{
  "norm": "rmsnorm",
  "qk_norm": false,
  "init": "normal",
  "init_std_qkv": 0.0179,
  "init_std_up": 0.0179,
  "lr_mult_down": 1.5,
  "schedule": "wsd",
  "final_lr_fraction": 0.0,
  "train_tokens": 930700000
}
Each number is 128 + 24 x the weight over its row's rms, rounded and kept within 0 to 255. Layers, rows and columns count from 0. Numbers have three digits each. The size before them is the row's rms in percent of the matrix's.

# layer 3 MLP down, 640x1728, rms 0.121, rows 90-179, columns 1152-1223
098:134145097151134126119133089123141107152137101113121099117096148088132129135068180116157086153108098141111113121089142147111101101073136155125110126115128115169108137154173117106175126101139137107114094135147140107120
097:124077130105116099124127138136112125135129150165140164154112142136156151135106130120091130125111150142157144119134108173141087118127099110127131162110147152169143105090059105067109175131132125133090116059101086174102
098:096086116126088086151102074141148103111137104135128118171155148123139161106137088130105117144144097184160052145153125135129139116200144132122137129203094136099116133159085129136123107095099098106123131132126118101133
100:144105142108132108127125149138182097099123117155122148132151174136160167162161092174153112133122136144123112126142112163124133158071142147129127141099140142144127087141147109153142146137073130138151129151144117155112
095:179093125077130141095116161144147128130126143121119115153145134135082184116130127153159122101159149145133165171108128128122121116117155140128151131147120086111139134136127136177094110123131125128152094119160141079155
099:106120165134100107111115105117122134142172162137120142148132108138111082151133155106127143156091105140153118067183179141139170139110156122085138130086149146147150117151140129135099083122108128101116155163151120145123
101:101133116111101153071153080148108125091146166087127112096120166136106147132137092141177089122144116096150161131144156133121103082158145079091112138133101178081129116141109132117110071097100116108123142138151124161159
094:191136139157185129108113128116084085125121116142100161115133140149122112138164098111071091138102147114133115113133097162138108104166152134120154183089143147152155185128123130109156117112137153124104179135154112129134
101:132189087122121140160130159129137128157138115101087105160135096156082080120099120153128151142099106173103105153120140127080092113111119116120119131130121128124122083163098113108137146118138131132139130104158131119112
096:095122138143130116145108119154135111146179117086126155143134158132133108125125171146136079117128141142128140147140129115120168150115175143152124122138171127106133154120110135128153113192134117125097114128126159116130
107:099112168135129131137147110097112115165126103120154125158147114082152113133102119119150127123137169154129124097158114080135087130175107109068099133122098132111117142114114101128145102110131148125123141136084131105127
098:162115118164084156117107083121164103123124150129090162171085097138129139126107151139075096159102125103073151131160168149171161122118178172135156124093173130126121162166136136115139113125096140120125105109120094097139
100:174128153113137119100107148079122128100088146153114096143108118126137104102117102105139102153155100134096126113139123073158105138127128097160123150105088149122147118087133125126084150143150087100118094131125124089164
097:112125139136134167132122133091129131136118181131144093116084122104106143115112136102136169153127142108130139101122104143112167126123155100079103120129082133126178156161181092098128120123094118155123156147146160144157
094:151111131119067092098127108106167143118178132131099160137134120137102112147138125118145133139118136111151103079140111141140090126155137186139111156176095119124116113140144106138154124120139142143126131110106144088112
101:077121104156135086161123140077125129108146108101136162142108108117105180136135110095144156164105141152111115179133163132106140177142138155161165068156169105092095143137128145145125108134113108128157138081138100102123
100:121054126103144106144117097152133119122125119083146174166132160096122117128127136125153148081142107127097098120133154130111114161112123127141109160146126098111122078114100107159108123143161115133136127118110130138158
097:123083155143126129208127172131135171117122137134135118154096138146133123150133149097147137152117142083162162123144154145136128116121111144127137114133155097134143181141121209130105143105111101107126109174092177113140
100:108121151093163152167124104133160108155133143122111111094114136096099136087134119125105141136144130161125123053124139135107130118166119138163132074093146139107151183148151135146164114137117136165145132093135148103168
097:106144147120121113101139141084145087165084097161133119120145163133143144115157122156136131096174155132143111071091125142081171155119105143125131137126124174159114149119106109100099092059121055147146133129117148123127
100:112135125161122089114103124173094134142112153137145138140088131119059131129117118119122141122141142112126100122136062122135128148167124121068161145115140119122115118108168127124120156147148129121161184145121163126139
102:117142150167119083110121122105188152083138120128142127133119142101122152117109131147091110114129105164107114112086193110130167112137119113158133117125129100170149092111154095149157093123160119109137128160113125098159
098:137126130146092155126128137159116130151138112126140100119086162169148124133161117152138106132182130108148099101085099162089129135132108116143133113114153152163137121126121158082133107132131123094126136115141109120178
104:134133152140109145141164129132174098140110113161148123104153121140113146109135096128162100095108098117127176172113137115128131151122135124143081097145150111095172103141117129114114155129104106169131107125117102103135
101:139126108172148125134126122103163166147115174112111135100119135151113114104123140167172129129100133134123171094123130126098119138099115107128129085181118151171108140146123100102143136141159134102102113117107141123109
097:116107149105148181107117138181142137132074086117131137090159123155146098129145082163101137134092104119149123099174139098079118097118103069109132115085130126101102106101103125158133139124142140124155171135091140149110
100:149115188083060133188107113135102135110133160161078104150139127128123120142124052120077179140135138130134110122092132096142093125116088113164133141105154153095105073145093101163129119138116099117142185138165167195153
100:161126135136109083134168100094158140122141133111141152146127128118147105141109137157150105131097120143104131124139160132143107125145125137133152128102107108078112133176109112161117097141168120134128123133123149086142
100:126113147125155131085132105161119164166146093153109118104114125136115115114121099112092157132164143141103150117135137183153125132123113167102141086144126063127148105064136104127111148114145138147134100100109130136120
095:139107137081136141135106172151164132158136147133095145132152111099126148153112157156160118122149142102117115124132129148141107149116176128079099119179129124106102098119155138136088109103117141132120156149118116185125
097:123118161152120122100131096119137155153132098097125107135121127162145142109111120136154123109104137135109134104143123111135078171156115130122126145149108181133157148153122163105133129115119144159114174140140165084099
124:064137147133134121100141152110170152147075125117101120125172120123157153112114119112115136151103098171098140111161101138113111119110068116122142140129120124100112142135183130114118160099139139100135082142125156183146
099:149155134110148133137112135129113112123129166108116182120142141143122116114155123145134079124130119163133104110125105154110173133126134106097124154145092083069127132121129114127116076160159187110129121142151109117176
100:114105153110109204132170100097144138118110126115126109139091127136107106129124161095118147134092163102120114125104135151142142113102124109153125117138104085087073115145146099160133116161116152139143139166132099169118
100:143129164159097142172114158125146123126114155082151105114117167147128113157131132168133137104161135144166095120110105144109116131148141190152129094153128102100145107150142114107158177117134175177124147152121138128141
097:098149121146144155099121156107187128113141110125138096130147115121119154173146131126125150180152128145118146117097119115115146164118151098122099130091143145114151127095113139160088091116117127157106133130138088108132
107:109109111150103130129110158126155124183113116101138175115154129125093102126170123104149121150162148133152129138075094123123160189116129095134162081125172117116144153161115152104088109140132094079102129132144118093126
099:134113136113125126126121142111094116086110142162095146163126131136118140100114123133139178089133109123137124124122142094130123102103137124129124129115126155121141089160128126140094105120133151163145124157125171156124
097:086144136110125125132150192185131128180111133170112164091133089128136117125092097188118116124124105182131116148094133150133153168147126135167115137155128113134113151136126127120113118133116102148143134113118081141111
104:121122117122154144132098154098147130148124103112113108141146136112096128122131125105150110164143103116113081145116069095155168119125137148141146111157150127142156156150101136101109112119138122107099124116086116112133
099:185118145118170161156098119144091153110082146103129104075158099110137131115109154136102050140140114113104164120114133154094126139146118129077139102121134132074112151104131100126118147154110136147089175117143153126087
098:106132126102136159122113113108134141116114164154168110162132126129131090132121150141149140098133106128136145127166139097106117105139132101106127096127145138126110149151120153110157106142117128137135121120121124118099
100:117138138104097165165150132158130113109143139135149075110117084108142156109154173117181127114153118100135151122088090101099136128119125163155141102091112060136119148154097099152135108129153099074119128181141109117128
103:105090119153111142106136143117097161114139122136152138132143125109092131143181118055144082097143131121164153161083140087128142138132134098105144097115143106116136164143116169079115159159102145131124127116136121126104
101:151160091140139110075115133117163170142145128110147157122131122089146139154142105147124123106123144138133114131143140131124109110124059090124122138081146125097162141086116107157120111146117152149095133127117119124127
096:074073094097106099121161120109116110135128135126133102155107113130119152129107119103143115139140155161178107141117158111162125125109134185142121142118092174131140085162128166118130129113079175086132151170104116090150
099:118110124128162177083127140147139122140123105066156119128132140146113097147146129147117126167110133157134192139156162143136096122101132120126175142131154152140151119092106112106126069109101140138145110160166114111180
102:148161172162110112102094136135161085127134164101153171138167143127086097131086136114141089148119107113155149146093154134122126104118148108131130098128164101082111133126067131133117100122170122147155126135149129156098
101:119175112145099118124152134114072090126158137117145104116142139142148148146047127144142129110128163168113111124116104125145092206126167148097123113123088119102133158143116128109109109142120115161093103111155123132114
114:120146145154155149121185173095151078147118123101125113158170133084158136072161146166123103124134167143141144137103120127088098172117179118095159076131114107115124091131120160154117132107159159098124151124095120136128
102:108112146164130113103145168131140131144140155121097105119107103112146128134095114125149119127134152159125096099107161135122144091108142121148151146163126087093117144112156158100119073127123116140097149084106147132105
101:115145173136113139128112126103106065136112120115132108148157136146163116142147102130108142188158128083157188157123102145142105128087137141121141156122136127151150169118067112163166150133123187140157140133116144162142
099:171113136126133093118092110062163129148152102141106170085110086118108127163172122106102144069122135163140111148132137125134157161152129108114112111113148157127109134110165154162129130102114183124139138082133137127106
097:147160086151139158130095102124159097134069127170132160164111113120115128127159109145122089175137153111174152106126149124150115145074142146118121159072122089137125098116099155160147149107134140168167163063141109121117
097:154136118130119101114110224095123138079140108135129130145125084136152151137103132159089132109107134139149151090102081116158071128147110134094094120142108146154126093102163124108126091134108120114118148080128115072135
101:141079117140119163134141115134133113114118132129148109114155139150108144147110081106117150149169117124083131144142115107173179135129102142121134112123081172102115147136144111101099093086104161133153116129159146120120
107:117107142121096188148107117109133124132075100142150179145131142166116149180119150103138115083121096129142145104097159107141116125129128135081156118184123085105132142155093133135057144119168127151088141114120121114152
103:151158177085147110138132103106142117094127151104131152151116130107122157125116144095121114130118129107110080124125097136114092125140141106092154135139111106148152139117158139159146095138105112173182170115179098146106
097:149106090101108093111124153146141112122131143133129119170169107109118120127152103158143171110129096169119112122127074128098119159153091131183161126095117168097119121146135101139124165165121134115086150096117093149084
100:166146151108153115164168100130108118141094124100099164132093136143142147115110113164156116159100091130183131146154113135135137105162123137102124170112102132113129141118150138113147126148147128122163125159145142092148
101:106130106102127178182132098142116105135126089165103145152130111132137125093123134129115152125111150154108152102171142106112085120123139176148103109162110134127160145116143114127121128128120120124134178109137134083153
096:110163139083108132121154133130154132122106128143129183119111104136176100146133161095119134093073132139120112115122114151134127134102098131129155121095123120119157120104120123131146132128095138142134105129140136114104
099:149117147137174149108103077108136094122126119127119172130171148121152159115115125144156150123110130108084135163081093121116147112147131103117149139167145152103124117130133151109150144135127118186116114143111175135132
096:160112125141175122144116156109130122096104120176116108155153122136089153121111076076153167160139098120132103129146141147097147146121138143133178139099156136113140137168131161138130156088122160120143149126125141106094
097:141084167145163147122148135128132135138097145138110112106116128152132171062137128147154163144141113102092103090100116095104096107091166139177119132122097145137122116084110141140166118112120123123159112140111139137115
098:117094129099140128128160140150071086166175152153118104130110118162150147161107116138147146130118108145122172135128105136151139137144147126106130137167117089086167079116130098158144099119127125094095065128169120126118
104:112115168144135158111168139152063156175099110095128103148138167102132164136098119111101147141113116118143107122067163143165125126139173110139137112140131132139123136102137134133081101132107104122146139096138118124109
101:125100143164116127093120109150175154126109090109139156139163096111167136116117128095129121129111155173100107146190142118097083113100084161113138166118129099134135128156134092125136126141140165120091143141116102157152
100:130124129099116155073126120093175140179145107137131121173157157090125141133094152092158121087126135157149127136152156147162167174113195112095152108120131121180135134116106127123127122082180130110156094184164151125106
104:132107143137147146158093153072129090145122160154145156159147152121108145118155132130140156105082126105130181130131137119152119156151155138137135098141130146188132137128138088146124107149144138117149152158153125133119
097:082157150088146114155113105124118104119113123136110155132107100132129131149139083140122177121147125142141134123147123132157167144135133099110115113135145139129088118131064104187112114110105149133097124134081145104108
102:099155137111095179131170164139134123077141158122176100124086113127118153129120131108139134178125118115156135132123125130155110118131101099135127062151131115115130147176143130120147128128132108171110110115152131116078
103:143123133129123156135129123133139123097105165161130114109154123116088109087101151141123121082125114137137160117095144121130142116126073148131132143133111115156135167108148130162100120140136152153088159120133155109097
103:111168057148164079093193172110121105129082123120120135135121102138160152111106122106122093148134140129111136117137101183142157125141091132067115133170171116125133118082117147103086114135122089151129106118078145130133
104:106180123125124106122099113155118092103067111185126154106134143063137119133119151150160100128102118124132089142158124129100115080112110119108141122116165157142142133144111133099121128124103177152181123122190120132151
103:162118118111117155105150157103156136163136146141094106128156150135115101111156145111165162114136159132135085110175139086128119112102127125100119137143116160164144180111186102087087142144107190183099151144158143092105
097:174092080168162138099118118110126116112153087142177116166110055117124099124108103122121094142159125132156146122136157130136114133167137131126093108079093126124133131111139099112143133139150160135177163130091126093085
098:107106145129168137106145183119148096139142130141109123121143104160133124128116103089145160170134131120114190091136107171160169108184107103105130161136135145118121086130139110141136163145083141111096109108106113129150
098:117099147141143132112143151150120121124117075136109150125131136133109141141118111112120193134098138127171124129094128119131102131078111092118102146137103162154142109107165125144118115139078121134151128107132119104150
099:108118125123095144118132118147151139137135105097151115170138107129099137084116082126161112142176127128148090168107124162159119134126152103130134098112140164124135136103090121132111134107139157126111148126122103143211
101:142134127114152154100152119113124116120179111118125098155157147121104098108135157169187103120120113101134171106131101161089127128118111144175126163151107140107069139106131158107131118120127092126131151160126124137142
105:123099133126128186114099142114150136117135117139076126148136131138156092152126097143110089127126091146144131134113130100168089117145153125109118132144109131140114141142136157140116144117145107079163145117156119132133
100:179154128115125146130156108167147133153112148124110128124141125137127133124105119125126093107106135129106115117085103120123145129144107160137112095135083185170152144141113184140151142109105147169192129152090118156089
100:089138131121171136079117128105144137113129179124132100117163141176140114148100122108102138130121114097102086128146140119138155126138114126118132130113122130128157141148172184125116142166153122141131143108153119168099
095:182149129137132112154086151134085122102128167125095114094089122135091099126187130107126092120118088128176066102170136098134095110139134124092137155134087132172144133116092173162149141120142156133160147159059146095122
096:131061138131171118117103154143133100133161135124121127173123134124171130154118145111117128139177147155140161160140113099104109162127174097141109094119116139125139093138131111125154108116100147088150119118116153149098
097:156096121116133107104098143141155150176118128150132108145117131123132091113154128122105112156122126162128140131149120070134169143113139131107073156111093125115156134123161103132125136118132084133141116118157121091133
100:183110171120113117134097116143115095099166113116154126141094152104132115116174157128139127115098115162115125086117147129139076117093157190130089151134077135100130148118152128106147120101151111132166163104114125119125
103:121104118160114138160110142130152102147098086141143129098120134103126100174131127113101097099126138109169155162138096162128109109143166123177142106106158110133098166124138166123150174144090114161131142122102092112091
100:163169118111147117085114110146128160119107130116121129093141112162137127129185116135119151172144125091101122116136135117147172100076135125146139175122081100050169111106133100160182147154110171140104165149128142174080